config.toml
num_hidden_layers = 15
num_attention_heads = 4
vocab_size = 8192
max_seq_len = 256
Each number is 128 + 24 x the weight over the matrix's rms, rounded and kept within 0 to 255. Layers, rows and columns count from 0. Numbers have three digits each.

# layer 10 MLP down (transposed), 768x256, rms 0.077, rows 508-579, columns 64-127
123119100131140161161118138096166147125121112159157169078144115124140152153066111138128123156119074110197162130155091145125118117115171080118188130143114114091123151114122128179110094155133089
091133132109154105129123113120112087125178113165158112114173092191119139159123138107119119136132103131118153159135126152134093117173172132166148112145096113142123142141160167118194158134149151
140113137142124121128098115164133108143108130125161153140111112124160151132131144171103108150141121125103097114116117132091157130172132119144150134138148120204116133154133097137146120101086138
132120134132158119121155164113158093064122108120107134115124166119186148107152120122132136155126125106106100120130155131120146167140104163099116130134112165155123152178113131147082119144093118
172115110142163122141095130128126119145129187085141156087132128161125167171121130135087119177151138140151155150118138132131083113175140161149127124098123086130161114134128132091169145136165126
069152136119151119102120116105158155136123123079110152179126094075117138107100113110146114148092137138096087145089095097123175150151074160127126104093152144124143184128132149093118132087144127
121115102153135116127124150121134153141103098135137104136134066096133166142113170105146131159100121135148162202103103138148121127078139131151155109071128104083113102159134151114121180117128122
130122124112130103114151126157092113120114133146124132119139125136164109123148157124154114091128102131134160088128130133142148100151129122144145114147113129141103148134143094108174087122177120
112091166113105078122113119124162124136101150108139116139152108130143118116142108151102152143106098139126122146097129125114106139118113148125171130134130086147107135143163114134117108095138150
140160168117136110117152137133094151134109107132130126123066126136129155134135120123156094106139137134118147090133126106121111140141117158120148148082144120123137107113115099164154080124079142
145108125119089171153144136096105122107129103137175079161116123112107113102131105127115094128144088154142147118163174142113163143127138092154109134112131122116165113094123130122073145134135125
112128144110126089110128149170111094100121110138131126140144129153146067126124102127110142123114157120114097090161142160120099116109128152147120107135137133172120121168106152132108132120101060
119176119140150111183135126119131108103127161147149142143162123112134139150115146143130090138103157105148137141153099149085109141146113121113137135153104103138120074156141093148141129104166145
098135109125112114136147123101148128114090142117132144078115139163085093154125164115147135194123126144098146163114125109137122087108122103092067142132113132116124161147125125096133148151109153
178137158114121133143151118120118192144097120093164138139163155116116088070125112156106149111130109066106106124134109158101134130099142113119120093150108128179082128124168132139131142132169098
114135091135155124156113168119108101090097169101078109149087137109147151144136131082116069133187068120115085131156109143121120135125110119166191087140132120126165113153153103081096135112162100
139080108104114144144147097112138170110106102135157142124143158136133111134162103116110141123148122149134123142110105125118150151142149110145116107137138162132135151178137110115078104123086134
110111136125149142118147118122135147085131114128144163149114138152169140172127099141146130150134111144144149085157118112100146105105138120162106101108144110138119156139165121145147090137127114
110164163125147095153104133107102109138138110094096092130130141133182128170144062092131112146158140120119128123100128160087147140139137090067129109110090120122144150151103128139117150121093093
148092146117143133173093170130073154148130134129114164106180154152113142137108130112114145121155103121112135128144142103127131101170128124142128158091128161120110122128133145140181100116130142
112142142127130151129124165132145100167181128102159124103119108117106126151130142090116127134089120094151113136207117164179113092143125135119137128087122132179104128115145147109174110139145148
157110150155110073181098111103134133154133114137119155147102114143138131135102110145121104144107153074114145143128152119161073148147102119144101093157174147107161098158157125135153114135105144
098087092114158115159139148119155131115111095144154110129147071117156144136095155124131111143139116147077134106137110166098114158134111140120159137084119140142084109171132112169117134105140138
178111082110145124163112134115104135154113118118143126170181103090110145126163121114116138096143131132134152129111159152151098141168115069109124089107122162118134134117129081111138145116060137
131156102138124196164148130137126047111142101158127183126148165140082150183156167129157132143120135090111136139107135145115117129087120071107181125135134153125110092148122120098094163116104122
155155095143106163073114120163117133109142127140110144102100128119104104132099132115098086126105108147116134147128116142101172168130162143150139167152090127161143101108161129165136096114140136
139142158127102105147119126140109139126112118120131121137137136086134113152111134118122137130144132103142131140102138131172136126099126096134126123131103099118152115167181101064180113095069154
125126077118133155069143077136135107146164126107129140092159167108161105133106143131142191115110135098168131141155161152103085172139136072140099162144160119154111116130140120109104160147137110
146104091171119129135127088119163119096119095111139137140145120157124169108104144130107137106115105118113108143102124076112125102150162170132130123138138085124109117121127131179133150138200101
148127097113153134009112114149120119123109133109122124127158140152134114147144145142139116119087148121158126157127176150123122129131111113132115120144105122143111127070129108105084145131137099
132156077172107112124138057110139148142139113146126128128161118103129088137128142099106138135124109129114126132132110164131123093135162107100133142108160140128122111100113121097136149152152089
139144123135137116119114109150117124099096109115082130125109099123126142155138132132141109139154165137156156100126152115118123105162130119181151147164144115121086109134106138139106140117185141
138114126137127145178114099179110115134127139157146089096120105132110103148105127172122135133051118122089156055071118129143151137104111127102174111164100160145104125125108120091104091115127118
086099133147096169136180139154104133134132076150158134130137162143143111128124116111123132130119144157121130175119125131131152110110137135142145143113124167138179135120122075138118133121173114
126128112163146114107138096160135158143127130143131072128136132179093099159151146148100114139076111147116150105124118110165127126137116137190143132151134108103125115114084135141154147140121118
133201120107119138084134116107146156146091141190179123134124137093140144142143104125139079150132154122118130121171136139101122123104082108119151084110170090154147126157141131128111167137155170
102137144143160140129103092135106146112171096138136175113112118112128160126147119133176131127093128104114167115119151125145126135152113151109092103123137073107121198131144100105129167114140141
117094127104149156146135137132175132128093153169108104126138120076163067115090109099144155148160128128139112130137142124121090134138124134167127116108128096111130123184133080142149129168149118
147126088135123102065133107135099112134103126094147119135153153133170154118177132117136118162167157116141122110114108125128132145113119153146134119098133183154099108122123123153124114147100156
113095095146143099143163145077104161141127155152130142144077127086143116129140137105158097143145094160110120127105138104135124145171117083138131126149124122113143137128134128138098112143183134
128151113135104172150132137111132172138139094100122147128170152108139133151117143149179133118144128117134127134105112135081112138109123129138118116117096083115148150117118145150162125085080113
139112117105119125115126137125133095091116107152101135113132112092123140132084151106120115156146128110148121130145150146090127092129132115121107115173115158132086083110157120158149114132102096
087131143135132144075098112140160115153138119138149108107133148142142094130160116118130164121131139051127121120128129122116132102163134091113144142082138122107145134143138100125111150143128147
133095147166138156132164095088100163119076135152096099100149119115143113116124152127097161120155122129152126137128101170130176103171123148124129150163107146131099127122126102149132125127113101
157123118160169114066124144116099140145131119111128141153154151177127137063130143138105136143079142122153175089144143145103108096128069094119143104122148118111146113147142089128126130095157144
119097117125157082119121136119126167155128134126131122120106126116089136125117120117138127122158115130150109091114100086172138156139082077120161158118098112103122162130153124156124121073084094
114146109165163138151079163142073122097084153093125129152146101146130107185144137159150146139099121121116182099116115121185146133094096125119128118187139088124127138133118127168152097162149114
124124107138070116155152128130137088106160106132114094120147074102117102151191095077109132105189145138147153138158158123125085120130076138126121153109113141114135150124190104139166130108138110
110096122123140164155159157100089142100143139121150125145143131118145135074142092132135147159114082164093133141128158120149125129098127140111167136104097137106122090143108109088148152171133133
156111104143139113142091102153122105156129143149152117095148137130086149144161076118141122147121115125137123144109131113142137138131128128092105120083130135159136116126118144130102134144122135
137134082117111141167115130149133160123119093113125150140118136147140120106119126131109132126137172141122109143098118141128122144113177148135105128094125091124093122108117115145144139113134136
118154098120124105077077159168101100120119170139139161135121161104130156153159185183138158080084126109197153136119142143124087137139145111141131131115132115117122110079099102075132144114169112
139109149129093128179098163104103139135134131134084074126099102142134132111093117112114103158108132104165163106131139088089128141084125133132153129124123140126100092122094100119153140128132117
117164111085129103161105097135112103108114101100152122171147119127114088106113150088144146164115148105139182153120133151148117120115080152121148148127132123155154110126079100119114117110109137
127132173151115135173119129103130068141126122116184083135185147090107149113152156124167119110134130153110097099130158130158106120109121152132084114131115099132091116155095107150121158112137149
123132114133099076136131149137083123171140113116117121134097113125128160152107099148147135131125167135109151120044137165165112106128107132147151137136148098108097101161147079106098134113125099
117125131123165133151130139146097156145117120146173140151113130130117158161122123131123122157136120117096108122157159084147127120135179123117101110132085068146117138105165118093100120132149096
104092143125117108114129126147092154084141132124120125112139128129168127130103103130138130117135124084105166158131105084100107130122125152122139121151146096126150106145148143117099157135117111
142131133147061120169131124138075108137146107187123122136128132135157136133143137141091132155084149157112164116185134129145167165145144113129128096138119111127083168140133158113145140120142118
110154086154116137101116133147118119132148140099127100108119109120125101092083129135147145146141166124142074115118157124073150136107102135148116136147109110165152106141131095146126118152099173
169119113110103133139100096100111099160124129144068101108114143159106134158125165150116154149130085106070172159112177133137121105164151169132086094154116095135128107144135132140077176119123132
105109130152110072123113119164126130136104161107089123095109136087130116140123132153086103144162126180117123132117106105149120142055137121107139132158157095067120143074144166118149119163131080
123133141139153118137103092128094069165109167169099089154165134131115097081077100156180149148132083095122134116111175118123092116090115151123131151140138109131141132133097131119107126125133145
125156146158153106125160132127104120100107099148123124134112100113096128135084133132142132105116115123158090116142071105126165140130095122111137103140105136121126110116183095138149099130129180
140109140159107106104123132150151155144095139169130143125084138152145093133130113127129131132097100167111103162164121138126136125138094189139110159135112134165147155143086090112151179160115171
162116125152170134113109122160103088131120148115121129131071093129088097131097176134113125186126139131114084130116133069143154143062096163136118123146132100115102092106148141118124132169105143
158140137104186136107140110148124156171116099124113147136174125115104101105131123073127152103128100123140147113108130131101141109099135098145130116160094112143174104167111183139115112165172172
132109136127144127107166160093165171143141126090117164119103179074139090110099107172166093076139143110106108128138132165146131079133156138162132104134129162161112121162131089144091106166144122
103184079172133121112101129121117131123157131141083080169132086101137109126130126157121128102110132152132127154180089123125149189097148112148133115118114128155134149144147127090150121147143120
132129116114155144111106156088104142104174109144106100126152145152130122135155140115146134124103101080155123121191124149141121139138109126149141130139126131098113126103135091139113156127118116
116111084140118113071116114108145127109130126142098125125153178144135141152140161100144125127153159138121151112111151151081126145098132123143115100120100119142120126168088093086146079107143165
103124150136122125178091126095070129121144143118078128161081115118145119125141124127141116108133078159110124104098138100186110124113098108120132102107111120113114123145131137129159108110107157
# layer 10 MLP gate, 768x256, rms 0.13, rows 509-579, columns 64-127
132167134144133136102142124085162120164117092091115144113140184091140052183127148127127106115136107147139150127101129128112132152143105110120123130095148121178107087125098182163181174119130072
111130111110146104096129084117151133114134116120156139128136135146144114178088142153118098111134145156112125154131143161133094134161124158126119117100128110116104115078154164129109152141142118
104145114128094148116131112183107132169169137120142106148139094164138140152135106135182151143127156155122145129128119115162119138119123080172132117110154162097107093170143138158137135154154167
143138146181118110131115127118145156124137107138090147118131123109079113144173122151146124094134107134144118108095182107095128092087124118164134151152132128142124123088157136145107087111124114
148126154112135133154122149105106068153124158115102147134103132128121156152118110096132152106130095163193138151109151091139130093118159129092105112079142142107138152076144112095130139177097144
165158128102096119126085154131136084118121156144102151173189151138147105114156163108132111154099092156137102107133105087116162095111075142086124095130126101107115149087136115091152090151146130
156138122118122132133109130152163147150143111110123145100139117126108123124140117168119135197107152117107140128130097111151134145100096106095131137131117122072121087150107138113081160124143137
100108137109163120140132113127153102125114128144132144162155091173131102095123098124080154090161090102166143123136103127097103151145129135122121116090135103129133150127135148136139136184114159
143072126179092114150074074125109169113138139130161156120109103147133113163110119130147103122147090142125104147132144143148133132163162145147148163130112110153132106170164150085173100094100112
123134142112085167117128127131135145139156156140162124136116078117088158139169115154137120107129094173144132127123111137171100110135112124133098128129144085088106117106177142159094101129144114
154102159156160123129127131110135129177143172128099127133137128124125122078124100141110052113105085164152077153127120124135092145125142132098121141075120119148142124078112095142167125124103119
119098167109114090116100149177129140154106073116131111128176161182098107139106106154132096114113126130142110095139135123123171078123136166165125135118141183140133132125146146097107155104140118
108156141170136163122117114134119109162128146139158118119126175124097138157153119107133174117082104125138090123134135145151116109158100073160079149099126175147056118129098105147085078110126121
144136140190148127085104130111082071127118139169118150129156113131069128136133131154142125153105138171102179125102119158140113079116153128163128118117109135115113109138130102138169126114187136
131087154099121109127159121072153161120146170125152170111118103131119131122152104131121117138126140125167148120128160102145131157121122091094136116111129068116122149178116111111124078124134163
151162121164140155156108145127149070186135156097093125095150116131093146134113171095096128128120129100126148142171153072140126105130131123097139104134102139136104124114128150116131110134154158
129120100150107091172133099133114107115121149112173100098115149139103128101165081104124146086143126117121056111133147128158108123118158108153101123121153117155105133143097092140113189122099104
145140100123147159143099153143155155130178169115120115166108114165172112122119119165129112161106128112116127135122131124133126107106122116112148087093126150130126141105123125149123100144123097
107144089138104092139128143122109081118097150111142130134121159100150157167142182150163093098108117139100120107100152084146154134149163146094141149126093105118158155112089102108125093142124133
139098151097086157108114108099104146149125125106119124101065157113096111099165150119100156101126120088153144147110185164141090139127151119135137146096090140113108149136145137158143120142124137
113146068128132167121137146117146152132142149106135122140128108120132126080160124160157166132119138163090157132105142153087172102130157103121108099132111160151114152110070095170164096152136131
116136147126135119136119129134129113145109150122124123135179139150108123147121190164085182106131095121136131152105123122129146117173130105115100156143127116116129139143113101087133131175110142
142141176088148099118116150129107111140160138140122186143168137099130061150105165142128128117143108106153130151122159110133128150161091117139085136108148110130137117174124117162111101137140113
157099105122152108207141121141112096148168147126127175123140122123130152116157096171158169146110092111106116135120126113137086129133118096152139091117128138109142151108107186108131106089131101
183155101120179145129134147133109125118132167106158153112129140163119103136207140082117124082130141108136111200127102163119110137144094108163107122146105099136110153120127115127134122091129157
160146124175117140114122104121121163169134098123119126146090115131166164152168135138083149093150121129138128132135132138145133174115127137135139105099128124168145106110154103117143109104145102
193133137146106097137124109112133117112128159170183138087132118146106168130097139110103084101054120175125094119151127149158139128109155128136159104149154141135127167165089093112121088150130121
155126069140125145153120131126134133139106072160130149116112127154103194092142147132115119123158092110100174113123151155117140113135164107174128094152147117167119118125158124171118143150153118
133147111107166152136162132066145139138141120096115132116140115160130106112097081146127092147147134161092093112118115071164130096074116115099119118104110147124132132121130132169158131141135158
155161145162131200090103104131140139131111150126135115156162109148122129124100099125146158104150146146137185143138132121091125098133146104141119142141128129095128097130098074159117151150153122
154163105123140110164132108112099148128106127101137132138137111135149111159153110118112122133115121158164164128145081085113130132119077158146156109082126106129128124121159124113161147115150156
125156147153114087115135123106140111131126147104150160134143153124139174121134093082163162119161151139120149139148171142109106118132151140142087108129103102119167116126122130128138201099139113
133163096128161131131135145168130102153115102145106130135139079093053168157120165153128123156139141132113152135147129099104153086098116137131119159149139134172141119108148155112118138135114131
142125149139151125141114155083136111088079138141146081071150146116115105131136151148098156119123078121150137143113107110134163116151116109184144147137164131124125152156125117124119117129126154
120057099131142099113116131121127142149120074126134144131142103131155166141100120091164103140123146118152126111159115108125094139139161124108117147131100139128157103089146135101101137154165134
121114156140146162170148133117117162098154098142116125112171191125084154113108144119141099147112156080095107118106174138129148108126095141121109152128144156074126119095151146101098169150166130
127140120130123139109124111146209119133140083121065130163145124102133134136093090143115149122163116138097131127092064100148137146082125169125092094104098137068137119147144130120107132160145113
120133118147134129168104097099117136116086123121114126126131125156141052122080132131146141134097105119098170101108100126124155115105126144154154110113155109123130126076108127113116129145136155
114119165124140130090161126136112159153094116146196128112117168168106085117160138180107083133099111143127148157154118148107161121136121135121119142100071122112140129117141142090141129156161126
123133166109112148110115133162132091084133159128141136121132118115164140099113114127117117153125165149120151133182122157128116141103168151129147134117104110125100102090132113106175119139131167
149128191132146072120129106102144151123155124104156097137149155161136111193129112165122131131099151144136173112129154112111142129116144149105111141134067167105119089096161103160132119125113096
123145099164125128154145150103173123133134121128138121137132145119122125127109159084189141115146078075164093104113137131126099139101138140120100154158102119074153126123111134111127126167080133
152164130156137116128138117090156132108115133134171144117187100127111145116136102145103119175096156123127099122096120147120139127107172133131159137117095104120133143156142116196125137143150111
116114128106090139110128142163144135143154167100155136107150114132194145146126148110171093119165115117116133114113080115104111165148155129116115116105087130180145105110151125127108132143123084
130096141166134098109121119141089146136094158149144143106125115083143109121107144174105151122149173101158129095171173097110185089135118147168124108126149116151119131168092129130149105148105143
132145201151108118126116124120103133141105098134160122155123112113147160133136122126105113103121144127139133134109099124096166062117113113110134135121144101156133142143102085146113107093128090
129101108105189088106110131090171076129097135116118085152126148142150120140158045174113119145111131114203131119123190119116089095083128142136116134120169102073098152165158122128098137115128075
109158120103179111165166126129142145190128141126126114132128125128148150120137119205149150132096155120175160154143131136108166148127109117148108117085143105109156137121132133127108132142158076
115160102100122140124095163138123149106132133115158154093122151153116151133136103126166142132116128140112087132115122101145151156121132145139146159125148077125071078128121081164099150111152133
135142157085110127113137152085151127113115104139146083167094115134145157109113134162148157101140121080091136187087120090133117108109151101109115122120135128122107131138150116102121139113127148
153133166132134116171140129115151172142128112094096124112114084192132135133096083133128106164144131166105093123084110142112185075073129140162135081127122141135147136159137113185139106097073142
103126115134125149092133098151152050160093111136169143140171115148142103143098140127173132138128115188137162176103122097095075133111137157127119121106110163074095106096091118080090126107152128
113137151123168146163135119133131119146115103087125112127146120083139153138176099179113129104138099142156108112119141094144134167147131106116085106122145101124078139140113129093126137120141139
161120141118163150114162135119124141080111085106152148135125155144132127113129129107152142125112142097189164147142133121127110106140129099168167103144136157112148153116114136129130096101166123
125152108175097100137110075114140127120113114119144114154121149127067118109135110145135130177170102096084165134178135108144084136170139124125114137123139117156092159154129142145141124140107114
132099167119072133195106143099150082122143113123128145129151057110125125187171159147152118129154137096124129116148093144162135139101107103124131114103112173086131150107124102146122163134153148
125104129143131127103137090159148118107137080147131134110116135159146110142132137125131103129113139152097157150129134143114131149121104114164128141126157123170133149179142108160121160133118138
096092162160138121076172164146141127147118097160125124162133146142122138147159097146087116171146153181102140094127112132124153116126111142133120115126122120120192126155162116123102127120127137
158095116176139124098125089157150140104156107161162131116097149116123140171136169122132078115073140123126119152154157154102165097157138082081150108127068106120077128135137135117165119108161134
146143160069118128080171133103079112137157109129072103130188110125130171156168182130153108125110122119149147123134133136130123114155144147136102114094128133113148139114162077116126144116133125
180145133162151110183133088111145116119124138132107115147124139114147169119134115170116120101112131130129102146154152113122119172119126172156112145093150125110118143142129154149086116171093130
077123116137165133170111118065125125130110139073143174133136095160126148143079129157147116121132115155126127103112165101143087097100155099128141103106152104113097131161124113132118183104140135
125109101108120162138121121154111134161116092113151154161145158153096129129103129142102107143130102103144122168124158172101112114116150102150135137097119116153083128138117120119114114133131088
126162091130147163100126080080106140179133107133125114111151131105136183126098088159136135139112168122119183103140180113143087120115192118158125142117096145122166153127154099132150134137131110
145102130164150111103137112172099109100157154128135122129106087110100102133144186125132161169127129149117086117152135104143139117092120155121104143112103113139113119151118134097138147145135148
139091121156139131093126126131149121110106169133125107105123128142109119093142104133162117139140111067133157136144129152114145111110132165120148111121097133132089074141146083190078154137173139
146114140126150169165152096126110118133163114112136152121102124156121146095150111138148131136121176158126170128100124098149096118148176113137145087117093128136115120168144153173130141095080122
109137134158133136148102122111124159140121139103105156118136127118124151106145159129141115156160116141144143118141169115173136147169142158127146168121143166103129169130154116144142103143116114
133128140146141069144125079096093139129151117158151107166120095141140135153141185147131117095115123129163134125155104091095127166139107137141124107121128157133103156122116126138137163163112097
133110162125134131124159167119114125142154135133151136137127100106100100087164137126128143149131112118137089116082124105135146161109118130135119144134109127106100075119135107111110190176093083
098079189109127147116167081095149160103146132098143157150142107160088144134107113149151135134133157108105137139109138154118160106121136166071134114139093123135174133125136104132131111163128111
# layer 10 MLP up, 768x256, rms 0.14, rows 509-579, columns 64-127
176121100160147137125112131108107116122119144096140099122146144107080095137175137092148107125097138128145151116097101146109163156100117110171155135142067081111131154140082124136146122121154128
130109104126132145083118140092114123136143148111139111111148109094129116147094182144096119103107138119137130085147149134138144090110141159125105119170154184132154137150167117102167119168117144
122113142132125137131141125104145129113101123145133130142138118155100090140117132123093141090180117126134143151102129112162087132145125122115127144084163115120166113131122130141078110094144163
163084132110120129141153122100115158134106150133072148100117127127133081145124134095137168129152129131098079092180119156107132126128111130148102155157126146134096157141122126115127145135140124
109149134108173129156126134124149124135104159161109183130127141105111140079128119079166097111125144104136129130135137123098147132119126153127105083113135131094136120109127108159115139109127172
138143176113102149161152151134082134102096114093127138110151124150128112179126153092120155101156136116125072103145135143125135126161110156159160147142102149113086173101109096087149098102138138
094139127135157160122146122116160153122102124095160116102125149161119116159100151151119129169131150112121092159125160092121109131093163131128125131146135097119125122103106138161125112157115128
135119133116105121127150154127078101131127102129113122098114154164100153121123160101138101175133128146163154147156155129087159152131131137112133138122114148163143145160153117115175137131138084
130149163139098158137132123078190091124142120121090117113136141107162087149118103133087127091160139104106146113113134148127149149115110116112111083102126167112136167149132153132098106148110124
123152156147095089087129129129110133161161182119135118119163146158132166112155108129116102129142098183148110098126117099175102105124148097077150154068148094112115157171137137116120144129078089
161161132119089105174135147133107100154122136102109113122152091082105159189142112107132155139127144105099104073136122110126114106118135110080159088181158090128105116122094157118117128132120132
138115161150142124076099177161125131179129163100139136097106126123143118146149135153122163114117096142128167139081170115138101116079097139165111136132124071059122174107096147131067117145136152
103104160139123173114124110096129183106159177135104141132137134146111124132145165077145159169158126143131137077080123118092093096137069133167136095136089159114127125178121118060176117109095138
151096137153171135099135058114132102158092120141103092117137132097203098107157110106112095126052133088152095085089133119118158144062094138100133130143137095121100102147108143148133156137170093
135148141104145131143108119112180107137155138092092074134130131134129148083088126143179123081177150127140116130152137101138134120148135101100111126144139123102118113109140148154165112139169166
099109089124126143120129117119139150136117116196117140124159116083154120130096164122115156104152143107118144158130123150149115170133162175106149151116120186122143108139135087127101148128113145
116107106079160117113145119134106123110111093115124124165131135103141117130157163143115110157139133116197150180137076095179154111149146151081139176170162161125139152127117148134168140154113148
131137142136168116102094107129159110122131155144169112129114113102121131099133096125161158120149133099135092135132107092133111124168125095100115176141140163099085133108148121122127111118110145
119124127113099114162155147128151108124136090152106136099145145097118149128134154154141140127118159099136111119093113150120126139122115140126119115141093144166122108122149095138100105134115115
156105097104104160163135149112155118134123139177130125126148163134109100105134121154099126111078136115122128172119170085098115108131105129139115111157106134169098176156128156098102139086142155
091110130118184125114123116167154136091122159168096127132129130118140124182133127158106156162123108157127139095060150119118126126152126132142119094118121149138084114123116162140141124144114152
159111198110145127085112125093122158131130122106144164130161177112137133154130119127136143121113140123133130128098132105116119094164129153138098117150139095123138153092129082096111122131124121
134152102140078102146154127144130159113129179161149113090111151126083136119167159170155121164172111174147086079145187108126158135091107096092090120082112094102100137088118110128150148100151171
144110144125130100151148156098140120136173144114122085133158143146077103152112189173109172138169143124087147138116084129150143187148077104155128118141165127141108159125117121109105148140106131
119097128105105080125163148144097154107116157138130154149111097163124095157131141147101154115133142117115134120111141115153106139129168113168116147100123105168088093121178143120060080140131159
125127144115118176158141110110104108155060126156107154161138167135127150105121120132138083157119107162129114115142120118158166157127142127107138119097134161123116122129152118148139133112113072
121110092150128090119094163160138126108111129178157105106072126142123102127146106086105182153112102155127119166118086138152165119115111149145090127135141120114144169092156153116142167092139139
099128107132106136100123143157134141164120141141126098113122151132078150120130099143083097133156139105115113081085118138133152099146084132163106110105107127130179138099179134160161126100135135
152154133142098157088115168132121118099135106171134103141103155110111118086167150136129151105151107146186161113176155134112078177153151132103128170099133087167110115103138094060132119139146167
142109152095094131120144182128104085089127138098132129120129132144119139152116122180119132116163155131145122105109116087122134164134138129152120104169136129110134115144101124138135091130155131
134136104107146137147126164107092155092147152129154129153136113114075119116125101157120133150117097184145148102147097155140128111149133122110144146131123103094127110106160117118148087108099075
112121147118126144106105123107144121153125121114181148121151158160104130091130146126127156132142126113133094111152162126123093117170148161149110125149147088083143157151126146158164142146151108
141102148151151133114136119122106187123164153142129141165098107155099122149107110120153143122151140118134091154132130149121135155113131152147173108149065157081118129112102087124143082149155117
142134112125120132102169192132119153135148151089112131172118087122105164090115120118168094083112182102161127119131155138159132104082119116149143134123138136123144127120152097156122137099133125
105124102133137115179099087122151093159177156128135132105116099133114106103150150085117120135184160098140102125117107106070136099153105164132103077147210142123136129116199118148143100116059102
123091131139119117107114152155145208112125125136114098124190172115184138131127183146121124141100157095131202113110086081099137179110133144151160158139114107123125117121100099146156122139130142
133122110119141128139132165139131105160156145142118117168151119092128116149110126143090112161130134109153131149116052090149113126061117130140123112068142072095103100127133108124132147173170153
168111151089129131131139083120118120129128088137156138123138085125134121138109162124201117154134125171135108098154125136118110108115137089139134150153128109123121140109107171119101121131098096
149144097137115091152128091149107096096147090102134095128125098123124121131117097116092076098141115183105139131155125146126134121131097147132139089166078142117145168143112146129123085143140167
109138167142146133115107094108102136174148141134076134136117139150094093120169105161099202150066130090115150130133095106157127119123135086103155155117174115135098136145099170137129159150051104
151137120130126156108093117113132182104149189126144123167111142121130129083135121138112123120086095113101138096154138111148162161153086129117144120124150156110135141138077104122120126119120141
103083129162091093139147147152117147137121134135141132079147131106171148107140135117094106137136141170135143130112139096097142156099135122091124117139112119159131147119141164104105150102127121
106125149116114099138122089122127130140145136181092097097117116144155150163164130153121138124109119125092157110130108116155092117175157136131114123123138145118142125143117124146150110138163144
098096076130150121122188111152142118131136114169167111062155103073123069116160086101098094162083112135146155154072151212149167121121128131183148157150155087126128143096126120120104154128157124
120134136092087119130116114179159121144119101121113140108151116152125154124082160123113117135108095128116122132115168108092158108077133134152078177096143159138102171125106137141141079182166157
132104111163102144151132128124177092106102136120102150102104128150101085093135158175108169115175119087140111133132170086119170099112117145116132148109142096101095138130137115132109105137121124
113136107121176070131143103126093144143168141144086184104134133096099158110119169138112106163121136133105112118103112112139125091103117149121109152149117118102126111122142134138109129127147157
151140121110141183153147169115124086116120135132137091120129131071076080110154114156133130071116106156073135149163172156119103132128144140124120152131121109098117093169117109147144122117091118
122164113106121114165156152140112114144138125148132108095124132111143161111120124132127151126106152152173152156119136106099162115136116110123140161122134157097128132092124138140084107139123096
064113142146128121107165095135134111158127104162078130050135136125127144158147115103125122123192098156135174111141117143170139136159110141122177117135178167141131134109135143113107104129162122
129132073141100145099122148143135088136131167134145098099081160145141154136127115114118138150150149096118165172176134135111134109139103090132138160125116118141086135138107111154036097110126161
128131151155082128148112174112107131137139154136110116136121136110107143157181166126147089138121111090181108125132072125124163100126116104135142148113090105144132093126111170099137143145132093
161100151144128137121110175093124138123088125162140130085110106102153147146136106078135097170154142141129126136130149139125146131158141126139137140139139125099109135097135097141118119097136132
126166096131102101112153114122120133132105124123122114130098140105134148136120081139122138172127112119122125157128154138138133175134117122160098157137161120098145111100114107150082154138127111
126104111127113113125103144134162143171107115142087137126127167151157126191125145117124101121116119136114128186131140104101131128083128110147121098127144103141112117091170113130170110115157127
141150112141142093120167126170127125168160115110128126096140118113117163164098116124098158140122121090142152089125117142134120105075120173166103083144125134133132089142136100143122130160159113
147135108123130147140165129136137125146147134132128134134095140074165111159136122144112120109177094149118130094125157087138144084147111140110154115150108165088108089132114096146160071126127132
139120135130170118117131123128141104136088141168108132106152138128099141137086131153139136096153105092132141095104119159148115122135128119157060156109136136112080105125155113144162108128096119
140099122124096113135119101110127114141123152169108147064127113084122120091167101151149147140112121080071140105112130159106104158170122135099114185130151162121136160120128150156127098128098164
130149111147158180143124104125147093133145078130144099172133118164147110101099143123151117129145151101137109068137167143115101123133142121100177138143149124136131129112134126128187132077109127
117130126097158112115162087102130154136136137149142088108113137148102093134144150115105135146093113106133113119126088148137121131180087145183157163134128121164162162120162127133159118117130107
160094160098140135169140074151102134132133104138156134139104114095134124104123133115148118143093131142114070146139150119117126106127181115113113154128148169122098138130117122129179130108091094
165140142161158111133163092136093166157147096113153136134158146110150129099135138092100125133111201139109129115081077125120130174117210135138117156103115103142144131157080141137152082134096112
117120144125131128149082147158142142134130099188127105117128139124099153123164116127141163133109101150131127140099134123152120116133138123114146094175122089120119100095114115150188154146107099
124141117122123096147170150145135114139107102113124121121142124150130094108149081152148148112141133153152144143119136109154124146157155112133152120161129173153189182127114115125185136131121127
133186110126117146158095101127172134146148115131124189141139161141108128134159123131111123133125133075146113155146111109135105113170132081110132103130112131120124124049146073163139101153126112
120117127140095117126129095110146107129145129112098090156112149107128163127156192147106125124101160104119157085150138129136101111120149178146133141129141104114149103151156109119116124151080113
117104093132098143142129125117173106141108094100150130117077167131095100157131143116097133108121103125101140131128129136128135107120121101104151099133162149111135123085170094145182110135126159
127098115100112125103161090134079148135109081141137141108131140116143155112157186135181182071105140099148148157141129138124168110135147115110122147182143123118120158125123081127111160109106088
108103153096117195154146149142151144094159161117168132132102130127111080113100126170114139131115076159092140104157118094161132127129116164154130100129170121114084163138119151159136145136145142
122165116107123173124103102110107208138130129116142077141134153157189114143139153107188132133109167148127161125111080105120100131065147124121075109157152146128126133108138116123146108101113089